Weights of a small transformer language model.
Size: width 320, vocabulary 4096, 13.8M parameters.
Each number is 200 + 30 x the weight over its row's rms, rounded and kept within 0 to 999. Layers, rows and columns count from 0. The size before them is the row's rms in percent of the matrix's.

# layer 3 MLP up, 1280x320, rms 0.1, rows 1191-1262, columns 288-319
124,253,203,202,244,164,162,209,205,207,141,235,232,147,194,242,175,212,194,225,149,193,181,188,164,232,193,174,169,212,182,198,190
101,249,209,154,128,155,212,230,217,183,208,231,208,219,187,201,158,178,193,179,216,222,284,149,171,130,177,208,193,241,229,198,172
093,163,172,240,184,191,191,235,251,191,162,244,184,247,182,198,207,197,260,168,253,260,224,243,180,239,250,191,193,150,212,189,179
093,185,208,160,164,192,197,141,233,236,149,192,204,204,186,219,216,177,169,195,205,163,229,198,181,167,175,216,139,241,182,222,250
102,171,182,243,232,204,141,200,158,180,201,198,160,229,171,167,188,166,232,212,185,194,228,210,204,195,216,126,205,171,244,204,212
103,184,152,175,266,209,190,220,224,190,141,134,208,202,198,157,145,163,213,166,146,197,164,197,182,184,164,166,211,159,196,231,217
097,230,198,207,168,167,211,164,269,203,227,202,218,191,241,179,202,245,172,207,189,180,196,191,197,215,190,256,206,218,231,193,219
101,199,164,198,204,222,176,158,191,213,200,207,157,193,177,172,153,194,211,253,285,169,207,219,216,240,211,223,225,177,224,214,232
072,220,184,208,231,232,194,154,213,235,253,183,197,201,189,195,226,159,250,242,222,167,163,210,223,228,196,233,174,247,185,211,154
090,183,232,217,131,200,178,192,249,186,177,201,218,160,168,194,169,188,199,259,157,180,214,193,174,224,193,186,219,225,218,192,281
064,272,208,194,184,179,229,144,167,192,179,176,244,203,208,227,164,183,219,136,228,159,171,208,224,239,213,230,218,235,178,183,198
101,140,164,206,196,201,141,266,177,217,213,217,187,189,181,156,230,193,171,226,152,172,181,213,182,219,195,215,195,176,186,175,180
103,213,222,224,198,222,232,237,206,153,213,225,153,220,207,221,166,196,225,233,165,204,195,150,184,194,198,172,241,182,188,191,166
099,223,151,155,164,211,192,252,219,148,206,210,261,167,139,188,217,175,151,177,205,174,184,181,170,182,192,197,118,223,184,195,180
081,218,231,199,196,214,242,188,200,150,218,190,206,178,204,227,145,187,199,185,159,206,227,219,215,130,198,164,189,206,159,223,203
102,211,205,193,197,212,219,221,212,185,217,173,280,206,273,249,207,213,181,191,214,164,189,197,205,199,183,219,170,193,222,273,258
083,118,189,176,218,210,201,167,214,207,211,225,152,191,186,226,181,219,199,226,218,188,141,235,189,183,193,166,170,206,207,156,248
093,209,255,174,160,186,190,171,160,193,176,165,212,178,201,224,233,225,174,195,193,230,195,195,198,206,149,162,185,237,213,210,175
099,198,153,207,188,207,149,220,231,213,229,212,180,187,210,205,210,238,226,136,242,165,214,196,258,207,225,210,219,176,195,230,174
098,167,174,217,181,231,209,214,196,231,196,218,159,237,249,213,236,166,170,226,184,254,191,231,171,180,218,164,233,197,169,197,218
083,199,234,180,220,179,225,176,150,199,162,220,160,251,155,200,171,165,224,170,214,203,226,178,190,176,188,224,214,179,159,261,276
104,170,223,194,167,229,201,250,231,194,219,191,296,158,211,195,255,245,199,226,150,186,204,238,204,197,267,282,229,218,240,129,255
092,157,138,213,186,246,222,143,168,191,130,214,200,182,216,234,209,174,176,229,197,199,157,171,236,204,187,172,220,227,177,209,244
107,226,174,240,199,214,215,211,269,158,185,214,249,169,190,181,224,225,191,188,139,162,251,205,164,235,204,229,196,230,168,154,222
104,227,199,213,186,177,227,218,202,251,201,189,220,227,278,169,184,171,238,149,193,216,197,217,164,225,216,210,190,189,226,213,196
104,177,218,169,186,197,176,235,191,170,233,216,143,151,236,166,178,150,180,194,277,199,196,178,216,198,111,188,196,214,219,140,182
095,205,191,169,184,168,175,212,229,181,256,148,202,215,238,211,174,181,162,207,184,220,201,200,228,167,264,245,132,218,191,181,184
106,186,143,146,177,212,151,158,270,180,175,184,202,184,229,178,149,250,211,238,228,201,204,209,237,294,173,199,155,213,205,222,219
100,258,168,172,200,191,184,239,161,169,166,215,165,216,167,185,224,135,213,218,180,204,168,216,244,172,182,205,217,177,182,231,218
092,228,201,160,182,132,130,192,192,223,247,180,179,201,205,184,184,187,197,229,223,194,150,272,195,199,212,206,173,236,167,200,201
102,178,181,253,241,215,190,209,208,211,185,198,213,149,225,213,224,236,208,229,194,245,264,271,221,181,262,226,209,212,204,185,203
102,196,217,228,257,167,233,177,235,161,143,185,172,207,189,194,156,244,214,193,184,198,227,223,251,167,150,155,189,226,162,231,206
101,174,206,178,211,204,230,192,199,198,172,246,221,161,151,172,217,202,209,194,216,249,201,202,155,225,237,191,225,230,256,216,175
085,204,192,235,206,158,203,184,235,182,180,179,224,181,177,216,199,145,224,232,207,218,248,152,165,161,132,182,139,169,279,147,222
095,163,211,158,170,211,210,193,188,171,192,255,205,159,247,207,171,204,196,208,154,191,161,234,217,160,202,229,178,200,211,231,216
101,185,205,190,200,190,158,160,194,220,198,220,152,212,229,194,246,146,182,183,223,190,186,160,160,187,157,197,117,209,193,211,177
101,237,199,140,224,213,157,154,166,147,190,213,167,228,203,215,222,257,191,203,163,186,186,163,196,197,221,134,228,227,209,221,144
095,173,218,216,218,148,220,230,201,204,190,251,196,206,242,157,207,180,167,179,208,216,249,223,172,193,173,238,190,197,155,223,185
101,183,174,234,186,210,190,187,136,235,164,235,193,102,211,215,260,191,227,191,206,151,166,213,166,193,201,181,175,172,188,201,222
092,162,174,185,160,148,217,219,224,182,180,125,227,185,156,202,198,190,202,225,236,189,240,195,222,207,177,173,230,183,249,216,231
109,218,188,189,164,174,174,227,150,186,202,178,160,200,216,222,211,156,185,239,187,214,163,178,224,237,160,222,228,179,218,219,258
099,196,190,185,214,197,202,179,209,233,165,186,158,225,234,229,183,206,228,173,211,245,208,207,181,225,206,183,219,213,233,165,193
069,255,196,168,206,179,202,183,206,251,182,207,231,176,189,182,228,235,212,187,199,236,180,249,226,186,216,229,168,157,240,202,233
107,195,200,194,190,190,224,169,177,239,213,214,200,240,205,200,191,202,183,177,259,248,225,214,294,217,214,208,211,179,151,166,219
115,159,192,201,225,169,233,206,199,166,199,218,210,242,167,219,263,203,211,244,165,131,120,201,178,176,203,185,218,169,186,186,158
098,210,195,141,179,206,189,226,167,209,234,189,190,188,173,160,143,206,193,220,191,218,203,215,170,160,185,174,181,206,182,243,241
101,216,104,171,179,189,205,215,174,206,200,182,197,276,213,213,184,215,196,206,156,177,217,156,175,191,228,197,194,166,173,237,184
099,215,179,191,218,176,169,169,180,133,234,211,232,214,220,223,301,174,210,158,168,236,179,206,209,196,166,261,229,211,231,185,215
099,219,153,176,174,193,133,209,173,210,157,187,160,221,199,221,250,189,234,163,202,177,213,205,177,240,189,196,170,174,123,199,185
075,113,232,169,144,180,207,198,218,188,212,166,183,206,206,193,164,146,208,215,223,171,199,185,216,232,257,155,216,258,232,183,210
109,282,177,198,207,165,207,210,188,230,179,192,132,228,188,174,214,196,201,223,202,187,190,215,165,229,171,194,145,183,204,177,252
105,184,152,182,206,193,195,144,243,203,182,182,190,196,170,174,146,157,230,199,151,209,188,227,201,213,243,134,165,221,189,222,252
084,188,154,170,197,219,180,199,197,202,161,271,230,228,222,198,161,221,185,230,180,217,216,212,214,273,210,192,162,218,160,199,194
099,192,184,191,205,179,219,192,193,183,181,222,212,188,205,131,202,209,255,156,186,181,245,253,199,234,174,211,219,212,182,214,186
102,242,209,198,253,219,142,253,245,167,210,209,228,191,228,235,247,222,213,184,204,201,182,172,216,217,199,156,205,232,171,189,192
094,214,240,189,248,223,183,188,187,227,225,242,205,183,206,201,254,180,208,193,182,189,215,174,215,196,198,164,245,177,206,181,256
105,232,256,189,233,230,149,246,199,245,250,197,221,178,197,226,252,226,205,230,197,218,169,200,137,205,222,206,206,171,195,165,168
120,229,200,185,183,199,262,203,190,206,239,225,187,164,188,212,172,229,232,184,229,172,177,220,207,208,174,196,254,205,209,142,169
109,149,191,232,202,209,222,210,181,198,235,168,189,198,183,198,196,244,216,189,300,191,221,196,245,147,190,219,242,222,268,235,271
093,162,172,224,196,265,188,216,137,266,239,253,260,220,191,218,176,241,210,180,258,216,187,187,196,191,188,207,237,234,140,119,193
104,203,185,137,196,236,209,223,176,209,203,258,171,196,119,206,211,158,205,208,259,157,149,208,216,197,181,186,181,202,203,191,157
103,164,161,141,144,146,240,256,177,176,232,133,226,198,169,202,193,210,206,213,211,227,161,221,184,202,224,220,214,220,184,261,162
095,201,176,198,241,192,209,197,207,195,212,149,236,140,225,209,177,207,218,174,181,210,206,155,185,178,211,199,219,194,184,278,204
102,208,216,265,239,234,219,197,185,263,187,255,178,200,208,208,201,167,210,146,196,176,229,229,145,190,220,201,159,182,158,172,187
096,217,193,212,169,185,240,206,221,141,197,216,253,181,226,219,227,173,204,216,189,215,165,196,192,194,202,174,237,202,243,223,201
082,246,184,220,144,219,180,243,224,223,183,188,203,192,224,212,218,215,250,185,259,172,242,227,192,170,177,175,236,168,193,156,175
092,181,196,214,213,153,201,156,174,158,241,194,228,111,141,206,252,218,195,193,169,230,228,193,223,193,170,185,211,202,194,217,156
100,255,151,174,203,194,223,161,254,157,190,142,201,148,199,257,204,151,181,179,229,180,233,183,188,216,167,281,223,170,224,152,236
100,229,192,187,251,195,231,177,217,182,233,166,136,257,200,249,155,205,176,197,178,223,274,176,178,215,161,127,107,198,149,178,211
095,190,152,229,183,145,186,198,244,171,174,184,179,214,182,200,234,184,214,189,231,167,145,212,156,193,221,236,161,269,208,220,188
076,214,201,227,177,219,249,220,161,244,233,261,179,200,174,221,190,176,228,164,185,216,221,207,209,162,185,214,242,200,212,251,143
108,242,193,206,159,201,182,152,214,124,204,152,206,236,169,262,229,188,203,254,184,205,184,172,216,210,234,189,203,200,192,151,209
# layer 3 MLP down (transposed), 1280x320, rms 0.0244, rows 1191-1261, columns 288-319
108,178,158,248,185,173,192,199,186,260,251,159,152,233,260,243,272,126,207,178,207,241,184,176,248,162,205,170,225,229,117,207,238
101,202,214,212,220,249,179,237,218,160,192,214,200,198,218,161,229,185,231,206,204,240,190,220,115,245,189,180,212,232,257,216,226
088,164,213,204,234,196,205,176,161,200,190,171,219,174,225,186,197,211,210,248,180,204,207,170,191,176,176,216,141,182,187,269,178
093,155,209,202,175,201,192,252,142,189,179,221,173,159,242,232,166,232,170,156,181,157,258,171,167,200,190,147,199,220,181,208,187
098,205,239,226,177,274,163,219,211,240,191,237,240,185,200,182,211,219,80,214,193,223,179,192,217,188,133,212,170,220,134,251,214
096,215,261,173,236,236,227,194,187,239,208,217,218,176,179,218,196,257,196,230,258,202,196,234,204,145,226,182,212,212,165,273,233
093,213,197,208,211,220,250,197,165,220,207,179,198,156,215,214,209,263,179,219,226,204,231,198,160,197,223,154,205,212,190,185,244
101,198,214,220,192,198,198,230,223,163,209,187,210,187,170,216,223,189,174,217,229,250,265,209,178,186,202,200,167,221,227,188,175
081,163,232,242,187,145,182,220,136,203,212,209,209,180,195,201,189,188,215,207,224,169,206,178,215,188,221,153,169,210,176,151,254
094,210,193,204,201,210,176,226,225,230,198,165,150,168,199,255,160,201,184,159,207,251,216,206,199,168,225,187,191,227,230,133,194
080,234,146,169,212,178,182,187,242,165,265,264,227,220,242,208,234,219,221,179,246,194,171,216,228,251,219,216,204,205,216,201,146
110,216,189,217,215,171,193,226,201,152,274,241,164,174,232,162,145,177,190,169,201,195,224,137,245,235,192,219,208,184,166,151,168
102,179,174,199,162,206,217,182,164,221,214,168,231,156,231,196,203,188,223,151,191,264,239,189,182,223,208,162,202,187,153,223,240
100,221,233,207,223,187,204,198,178,230,211,224,199,209,174,180,171,245,209,223,197,173,126,229,243,202,191,204,191,162,188,193,217
096,218,197,201,186,253,247,220,167,151,227,189,218,192,216,236,218,240,171,215,221,166,212,139,187,229,170,208,233,190,192,191,224
100,238,213,177,236,191,213,125,144,205,200,191,206,245,156,201,198,210,167,178,184,195,124,175,174,208,233,165,176,195,219,159,193
097,200,221,220,227,178,191,204,217,224,206,237,188,204,210,175,230,179,251,168,205,213,275,185,181,206,188,217,191,177,206,152,167
098,196,165,191,215,125,153,196,199,189,203,230,230,221,214,195,197,169,238,172,212,172,223,227,161,194,187,205,215,158,121,209,236
100,210,193,198,147,214,202,193,180,215,204,199,169,224,186,189,145,199,198,173,150,227,174,211,197,162,206,161,196,257,181,210,198
101,213,202,173,215,205,204,200,211,162,208,195,209,162,204,193,214,235,198,198,206,189,204,253,164,205,159,177,202,208,208,238,229
083,168,150,208,215,233,225,181,206,224,203,233,225,228,232,188,194,221,173,191,198,209,198,207,249,240,177,172,266,224,219,149,238
096,147,225,158,204,204,201,200,209,198,196,179,244,253,223,190,171,237,203,160,209,205,216,180,234,238,206,161,167,199,171,177,168
103,170,203,199,254,180,188,215,145,186,228,180,234,181,255,190,222,212,187,204,221,202,207,224,235,204,237,165,214,216,164,223,210
102,186,212,254,197,236,169,223,181,215,186,229,168,203,234,257,229,213,179,232,211,190,208,148,177,235,198,169,157,232,204,217,141
107,207,216,149,173,142,224,154,196,203,190,178,198,227,179,233,188,223,252,200,198,202,225,201,216,177,220,248,232,224,218,250,230
099,198,219,241,187,230,244,188,215,199,193,186,175,218,218,139,136,196,189,213,256,183,200,198,199,236,160,206,213,173,182,264,224
095,212,193,200,194,193,216,170,249,217,156,253,232,229,191,250,188,264,230,220,156,206,171,239,236,194,187,171,150,204,222,172,207
107,211,228,161,243,214,227,153,159,177,191,209,211,184,183,193,159,151,233,170,153,175,207,199,202,183,206,178,270,205,211,208,217
100,200,260,241,182,184,171,214,206,194,184,170,221,185,180,195,219,218,243,202,199,264,187,168,184,269,230,197,226,163,207,206,210
088,175,235,178,242,158,181,181,229,196,155,219,237,183,200,190,226,204,193,196,178,237,190,243,252,259,223,250,182,203,205,198,210
102,263,212,227,241,205,210,181,161,248,232,195,201,191,244,190,209,129,229,183,177,208,213,207,227,195,230,150,165,176,157,244,200
106,183,202,217,191,187,182,216,202,198,195,226,195,199,171,181,234,170,180,193,176,204,214,251,164,259,190,224,226,256,217,178,222
102,167,168,207,161,212,159,186,230,203,187,285,169,182,220,188,217,210,218,192,190,251,214,167,163,199,165,171,181,172,220,203,194
089,217,218,224,232,212,123,191,216,226,204,159,223,178,183,245,162,188,162,252,194,223,182,200,202,197,232,191,237,203,219,185,204
092,183,188,177,193,212,187,184,185,232,220,212,200,228,239,119,193,214,240,201,187,252,205,199,217,224,211,219,207,208,185,178,206
100,203,180,180,143,183,234,221,195,267,197,165,174,177,227,265,219,169,188,183,171,153,180,170,253,207,194,175,209,218,185,183,221
102,209,172,180,194,220,206,235,294,180,211,137,230,189,201,242,205,151,162,195,234,206,211,200,164,216,169,189,219,229,248,194,193
098,225,176,192,244,190,202,275,176,195,155,171,225,212,200,141,198,237,180,181,272,229,157,172,178,178,240,247,258,168,181,208,168
102,186,191,146,250,167,220,188,242,161,218,176,223,227,135,195,180,235,201,204,205,232,210,171,190,199,165,204,200,187,205,193,215
097,196,236,189,186,234,221,268,158,205,191,212,183,209,187,216,251,199,230,215,216,247,181,198,223,179,120,221,194,228,204,189,189
106,185,204,284,184,207,189,197,207,235,185,243,173,196,174,256,222,213,164,226,172,197,210,124,167,165,147,152,187,182,219,160,207
099,220,263,183,193,177,217,215,202,158,205,191,245,229,202,172,196,177,210,215,170,171,191,178,213,210,186,154,229,251,180,172,136
079,202,219,189,220,224,189,202,255,236,219,169,165,243,206,188,197,233,238,194,232,193,172,206,237,206,149,192,200,125,195,232,180
106,206,222,243,202,191,195,251,222,193,190,239,289,196,165,221,223,202,248,213,126,209,213,189,198,218,242,184,169,163,217,187,225
110,213,187,209,212,210,230,205,267,204,194,170,213,215,199,242,232,247,177,188,207,135,164,208,173,243,230,193,193,175,215,189,175
099,178,188,218,207,187,221,190,196,193,179,240,223,141,200,161,165,248,218,171,172,221,194,200,179,234,206,174,200,152,240,176,139
099,183,207,223,199,222,168,194,183,195,181,183,211,199,199,174,184,164,166,202,179,198,172,186,172,188,216,231,229,226,135,254,222
095,178,185,261,201,170,201,147,157,228,183,206,196,224,201,177,200,203,234,195,260,153,216,201,193,206,195,196,185,204,232,218,161
099,207,250,264,259,198,230,207,237,214,192,162,230,200,195,198,178,164,160,199,162,213,242,233,239,190,220,124,105,176,232,262,187
086,212,206,228,174,226,169,166,204,166,197,172,202,214,148,178,201,166,163,157,121,210,158,202,208,153,218,231,211,260,190,183,205
105,149,194,215,277,182,194,146,196,180,219,160,219,206,257,220,220,214,218,226,157,186,189,135,237,189,199,216,210,153,198,196,193
102,203,231,168,175,149,210,187,171,150,204,191,218,228,238,198,191,233,160,232,224,192,166,178,167,197,175,254,230,233,204,236,193
098,213,234,179,190,192,201,229,152,230,217,187,238,193,252,207,213,181,198,133,177,197,165,210,146,243,180,171,213,192,206,199,167
100,208,210,224,233,230,181,166,226,231,179,215,218,226,219,250,237,245,195,226,188,193,193,172,207,173,186,157,181,181,193,210,209
100,182,230,164,214,197,215,152,154,188,216,237,216,227,194,174,228,198,223,190,217,159,169,231,206,193,199,198,196,186,198,176,199
093,189,153,224,194,217,165,141,234,159,199,225,259,251,197,245,247,174,188,193,238,206,187,221,165,173,215,197,225,238,196,226,210
112,202,229,202,190,155,256,217,206,214,217,169,228,228,131,149,222,237,190,148,208,211,201,179,145,194,217,154,176,199,251,215,193
111,181,195,171,249,212,176,250,218,202,162,182,223,199,225,168,203,221,131,214,186,205,178,180,233,225,179,177,204,201,165,207,179
100,208,217,180,172,163,221,228,189,213,215,191,236,178,228,177,229,238,165,255,172,194,203,184,147,222,156,178,214,213,187,198,184
096,188,222,166,206,217,218,174,191,143,212,229,123,230,191,177,197,233,165,227,186,153,192,234,139,151,226,200,195,197,178,229,198
104,211,181,219,191,178,182,183,194,240,207,165,149,250,225,232,212,230,157,138,204,182,204,153,195,198,168,174,219,219,156,223,170
105,159,183,189,209,184,195,130,185,171,182,184,197,177,191,218,171,207,197,190,184,168,210,173,183,189,187,182,185,209,230,182,229
103,232,212,232,229,214,234,216,156,215,174,176,220,158,206,224,143,215,214,206,176,169,139,197,213,221,167,206,224,245,236,163,129
100,181,185,175,239,153,205,162,197,214,164,182,161,163,209,245,200,190,203,186,227,215,171,201,211,194,218,228,203,208,224,288,188
094,211,167,216,170,202,182,239,192,237,236,232,229,202,232,178,205,207,217,212,158,190,261,251,196,191,223,223,230,158,184,223,196
081,213,213,225,148,225,199,198,170,189,243,196,173,179,217,201,196,235,163,176,209,212,211,209,235,186,278,207,193,276,169,205,194
090,218,210,164,215,198,205,208,246,192,163,187,220,234,238,208,191,211,190,211,145,220,201,222,192,217,184,199,180,204,194,195,159
101,223,229,186,200,181,187,185,216,166,200,245,186,190,183,162,214,247,199,214,261,200,170,179,172,195,213,171,194,123,197,185,200
093,200,181,181,174,245,229,277,230,222,190,203,208,258,220,122,195,222,231,250,198,187,215,195,214,159,211,228,195,206,158,224,199
100,195,218,196,196,228,223,196,233,177,212,231,189,244,184,195,196,193,138,198,227,191,203,181,195,212,210,254,255,189,149,226,196
083,170,264,223,207,252,197,211,223,223,229,231,213,199,201,197,230,200,198,227,213,239,200,186,200,223,211,231,208,241,222,227,220
# layer 3 MLP gate, 1280x320, rms 0.0958, rows 1192-1262, columns 288-319
098,159,217,211,207,189,200,220,166,163,219,208,175,232,163,204,179,216,195,177,225,272,169,241,240,214,212,204,180,187,189,199,186
084,187,204,198,188,213,179,191,164,205,236,156,202,201,184,194,213,197,166,189,219,169,198,232,228,210,157,202,236,180,219,210,137
094,155,200,200,199,218,185,219,209,224,214,177,254,180,255,240,214,247,181,215,254,187,152,200,233,238,160,195,174,256,199,185,134
104,212,213,195,143,244,225,200,242,136,190,229,228,189,250,251,165,170,158,182,140,159,217,200,164,163,236,216,208,232,179,172,197
100,173,228,187,165,288,210,157,223,176,171,214,182,215,232,205,173,219,200,191,212,156,157,186,175,215,202,179,193,209,211,212,210
095,195,211,199,245,225,205,207,193,193,219,203,171,216,242,171,221,112,190,136,173,182,272,191,232,170,250,201,248,166,192,223,216
097,162,190,192,177,242,197,157,164,191,178,203,190,170,145,163,194,215,173,264,213,261,219,174,225,156,186,192,189,259,252,248,222
083,136,187,217,206,218,176,245,198,184,183,167,194,242,239,221,201,185,219,192,191,205,229,210,181,161,213,205,240,215,192,203,217
092,166,197,208,219,160,223,176,217,155,189,171,173,182,183,242,256,166,182,169,244,226,193,195,191,229,255,187,180,219,242,188,172
079,212,180,208,212,195,210,227,251,177,244,245,150,231,208,197,222,193,182,212,189,223,247,196,161,186,169,215,204,176,192,167,202
104,246,183,227,277,162,233,221,191,158,182,198,197,205,238,189,181,201,219,180,233,209,251,209,244,245,245,203,186,182,238,176,220
101,159,206,262,153,192,193,153,178,220,174,202,179,226,236,215,183,213,187,182,226,177,237,232,264,217,197,193,210,219,225,201,188
104,162,236,236,152,200,230,214,228,221,177,213,194,199,235,217,172,247,227,190,208,186,236,206,211,163,194,218,197,203,211,181,207
078,156,225,187,227,239,179,162,200,170,212,240,182,188,218,169,233,179,222,205,194,196,119,272,199,192,152,234,228,216,160,162,272
099,231,197,171,191,170,128,193,167,184,195,173,236,218,151,256,194,238,215,155,206,156,189,184,134,211,153,193,199,189,195,186,242
093,213,158,204,157,226,233,170,212,196,248,272,225,200,178,214,149,202,206,210,259,196,170,125,190,219,227,192,210,211,211,184,170
103,215,248,181,194,225,202,193,171,199,194,195,299,191,176,211,248,229,190,209,217,222,205,203,182,272,159,169,196,290,223,145,186
106,227,170,202,198,237,146,246,227,186,154,241,163,167,206,145,247,248,168,173,204,192,213,185,150,200,157,231,152,207,204,195,261
100,204,197,187,240,249,243,221,202,241,166,212,215,194,196,198,213,172,267,210,210,226,181,154,113,174,206,207,179,209,167,116,207
091,218,228,177,201,188,236,208,203,209,169,232,236,172,161,195,179,186,213,173,170,200,169,195,155,172,209,169,207,230,268,199,203
102,208,167,229,188,158,162,243,183,237,219,218,195,184,177,147,245,182,223,241,221,196,210,240,192,198,229,188,178,214,196,160,210
098,213,234,182,235,206,166,220,176,132,201,184,198,280,209,207,163,236,218,204,236,180,185,207,182,201,172,200,183,214,203,209,148
109,198,222,148,175,235,208,176,185,192,218,212,208,209,166,159,201,164,188,215,179,204,198,256,147,209,172,179,162,159,179,223,192
103,176,208,203,178,185,226,230,189,168,194,180,130,206,241,154,174,151,161,248,200,191,167,191,194,207,166,197,166,179,216,210,191
108,190,228,223,207,206,257,173,243,171,159,148,212,247,227,248,192,207,184,160,231,265,154,208,216,176,241,195,178,175,241,226,239
104,151,187,268,226,168,220,207,192,157,202,187,227,133,196,174,228,159,218,210,199,226,211,253,194,220,256,235,208,214,208,199,208
109,182,182,192,226,185,181,221,240,212,185,194,121,188,185,147,170,210,158,219,164,179,244,171,246,196,183,239,242,227,228,217,218
097,197,220,226,247,143,145,191,197,165,165,203,166,193,188,233,248,192,245,192,208,209,214,255,215,227,199,217,204,187,239,175,184
083,157,195,217,269,178,200,205,158,268,239,212,215,217,225,230,187,245,217,248,251,215,248,166,180,210,190,196,192,194,236,221,178
103,186,257,195,219,141,211,165,270,192,154,210,188,254,145,241,195,252,228,133,204,198,186,213,181,226,173,204,178,156,176,247,190
099,158,184,257,132,279,161,135,244,207,252,226,211,250,218,234,228,149,163,155,238,194,232,104,179,192,252,204,185,156,175,225,181
103,230,192,203,153,191,217,217,168,171,182,173,267,263,268,226,159,212,204,220,168,160,255,232,192,160,211,212,204,241,183,162,220
085,158,194,92,184,215,183,165,189,239,186,192,202,218,206,124,188,215,181,191,194,224,169,240,293,221,197,221,233,184,161,266,186
092,211,221,183,200,156,184,189,176,179,170,205,238,203,195,207,225,183,231,195,221,213,185,212,161,156,213,178,242,209,222,193,224
101,210,139,183,215,140,209,177,185,258,211,194,198,212,203,214,179,167,150,184,200,168,227,163,187,154,155,226,247,203,189,219,184
107,198,216,239,163,205,228,218,200,228,240,196,257,218,237,207,183,158,183,170,233,253,175,211,235,201,194,198,153,244,231,185,198
095,216,224,234,244,205,200,257,216,181,182,231,192,200,228,117,212,195,199,195,218,190,159,167,202,176,202,203,209,254,216,274,208
101,148,209,199,198,248,206,211,211,166,204,224,143,174,162,162,187,150,205,215,191,208,244,205,223,178,219,167,187,175,238,236,218
100,166,211,163,197,177,220,200,210,131,188,148,215,162,218,241,219,153,200,214,155,166,216,155,179,182,162,155,215,198,209,227,231
103,180,218,235,201,188,198,223,203,194,190,217,223,221,189,180,215,164,208,118,227,227,207,173,224,194,188,208,184,187,187,159,122
106,175,203,188,204,190,167,247,188,147,165,171,195,182,172,169,268,217,234,186,266,222,205,245,178,158,199,248,183,205,164,170,268
071,230,219,172,175,220,199,180,204,227,183,182,222,126,185,211,234,238,217,160,200,197,229,200,260,221,245,166,172,203,201,195,217
109,148,181,182,191,242,172,174,173,167,209,190,209,219,221,183,154,240,163,144,194,182,196,216,207,192,151,209,215,207,241,194,218
102,149,175,245,190,221,235,227,133,156,228,192,197,233,190,187,163,220,180,191,263,177,179,223,257,193,196,198,194,215,198,242,190
099,177,201,194,155,213,144,150,238,202,201,152,198,203,167,204,240,184,167,178,171,201,160,167,223,150,209,182,125,157,129,190,183
101,196,210,211,218,210,178,218,245,175,210,199,166,241,213,242,219,253,180,196,190,217,154,240,157,156,237,195,181,177,244,143,171
102,146,216,194,188,239,228,199,142,165,185,155,207,206,148,205,197,172,188,197,217,186,198,200,186,204,224,203,168,232,227,225,194
100,172,281,224,253,150,200,219,186,188,200,222,193,207,186,227,180,162,170,191,185,205,184,216,205,202,156,149,214,169,255,237,248
080,270,193,239,216,228,211,229,180,192,222,211,256,130,209,203,233,197,161,166,152,174,192,210,163,217,166,229,161,177,207,167,225
113,192,256,229,217,223,189,216,165,188,217,206,159,215,227,199,146,175,195,149,225,215,231,202,184,194,197,221,204,214,209,219,205
106,204,207,236,235,214,210,227,207,184,203,256,150,220,224,190,231,190,173,169,218,183,219,267,208,214,210,207,170,163,202,160,226
097,170,216,207,215,216,192,184,201,181,181,235,196,206,197,212,152,233,277,218,125,182,215,220,185,188,176,191,201,219,173,166,188
101,176,265,212,185,200,198,183,188,247,171,200,182,185,167,210,218,187,220,165,173,217,156,200,201,193,167,222,209,209,188,200,174
102,170,240,268,210,196,246,204,210,250,206,227,225,168,196,209,236,211,189,211,223,135,231,170,172,239,181,153,195,211,175,162,190
093,112,201,212,184,211,216,225,233,207,243,191,199,193,298,169,168,221,142,160,216,193,260,199,196,221,219,274,179,234,210,218,164
105,206,148,219,212,220,231,185,203,201,222,211,212,222,184,203,188,159,212,167,161,237,160,252,243,157,142,248,198,204,245,209,258
107,229,160,227,178,212,152,233,279,169,255,225,214,269,173,195,229,175,181,211,193,194,243,178,172,217,233,203,148,223,171,200,188
108,213,181,220,194,217,209,150,207,179,197,270,234,240,204,227,159,247,237,196,177,174,218,171,203,185,222,212,217,196,147,174,204
097,216,229,153,226,228,198,165,263,191,189,226,184,223,207,192,203,142,230,261,135,233,242,199,168,229,187,146,193,190,234,197,180
102,192,201,224,227,181,155,238,203,214,226,226,234,201,219,166,200,178,164,170,188,195,181,237,252,266,196,176,221,212,238,228,208
109,259,207,186,174,212,232,249,198,207,181,205,158,205,214,237,198,158,212,220,185,181,191,172,210,196,217,189,221,205,197,206,211
096,154,189,219,215,224,132,185,198,160,175,267,160,174,177,184,203,211,134,212,214,203,226,166,162,168,215,202,175,201,185,207,190
103,195,220,178,192,150,191,190,170,224,184,255,197,180,212,160,184,250,215,180,194,239,204,234,150,196,216,222,202,195,206,249,94
098,229,213,182,177,179,183,156,216,207,170,181,193,202,212,230,168,227,160,145,165,199,229,192,235,222,166,205,203,241,182,188,168
078,205,175,167,206,224,141,188,218,190,183,236,210,159,188,170,192,186,183,205,192,224,164,157,186,227,247,212,198,237,250,265,229
093,260,207,214,204,186,180,162,166,221,141,204,207,206,214,228,201,209,207,236,193,230,214,197,217,199,118,211,209,110,175,223,198
106,246,184,160,187,140,203,220,179,246,245,196,225,250,197,213,175,183,203,235,160,180,252,151,148,122,236,198,210,188,239,168,252
096,207,234,192,217,197,127,183,223,179,219,196,185,170,242,186,162,233,175,158,175,212,165,176,210,170,246,200,176,239,178,193,226
097,206,215,273,184,169,205,229,278,224,167,198,183,174,247,183,221,227,173,234,207,235,153,213,206,177,170,202,229,180,206,204,242
079,225,190,187,173,196,227,200,156,231,193,211,173,162,222,281,148,206,223,221,169,200,202,164,210,224,199,192,249,208,204,197,249
099,183,236,204,181,182,163,159,227,204,209,264,230,256,186,198,218,204,219,211,202,162,234,181,272,168,170,156,209,226,149,223,215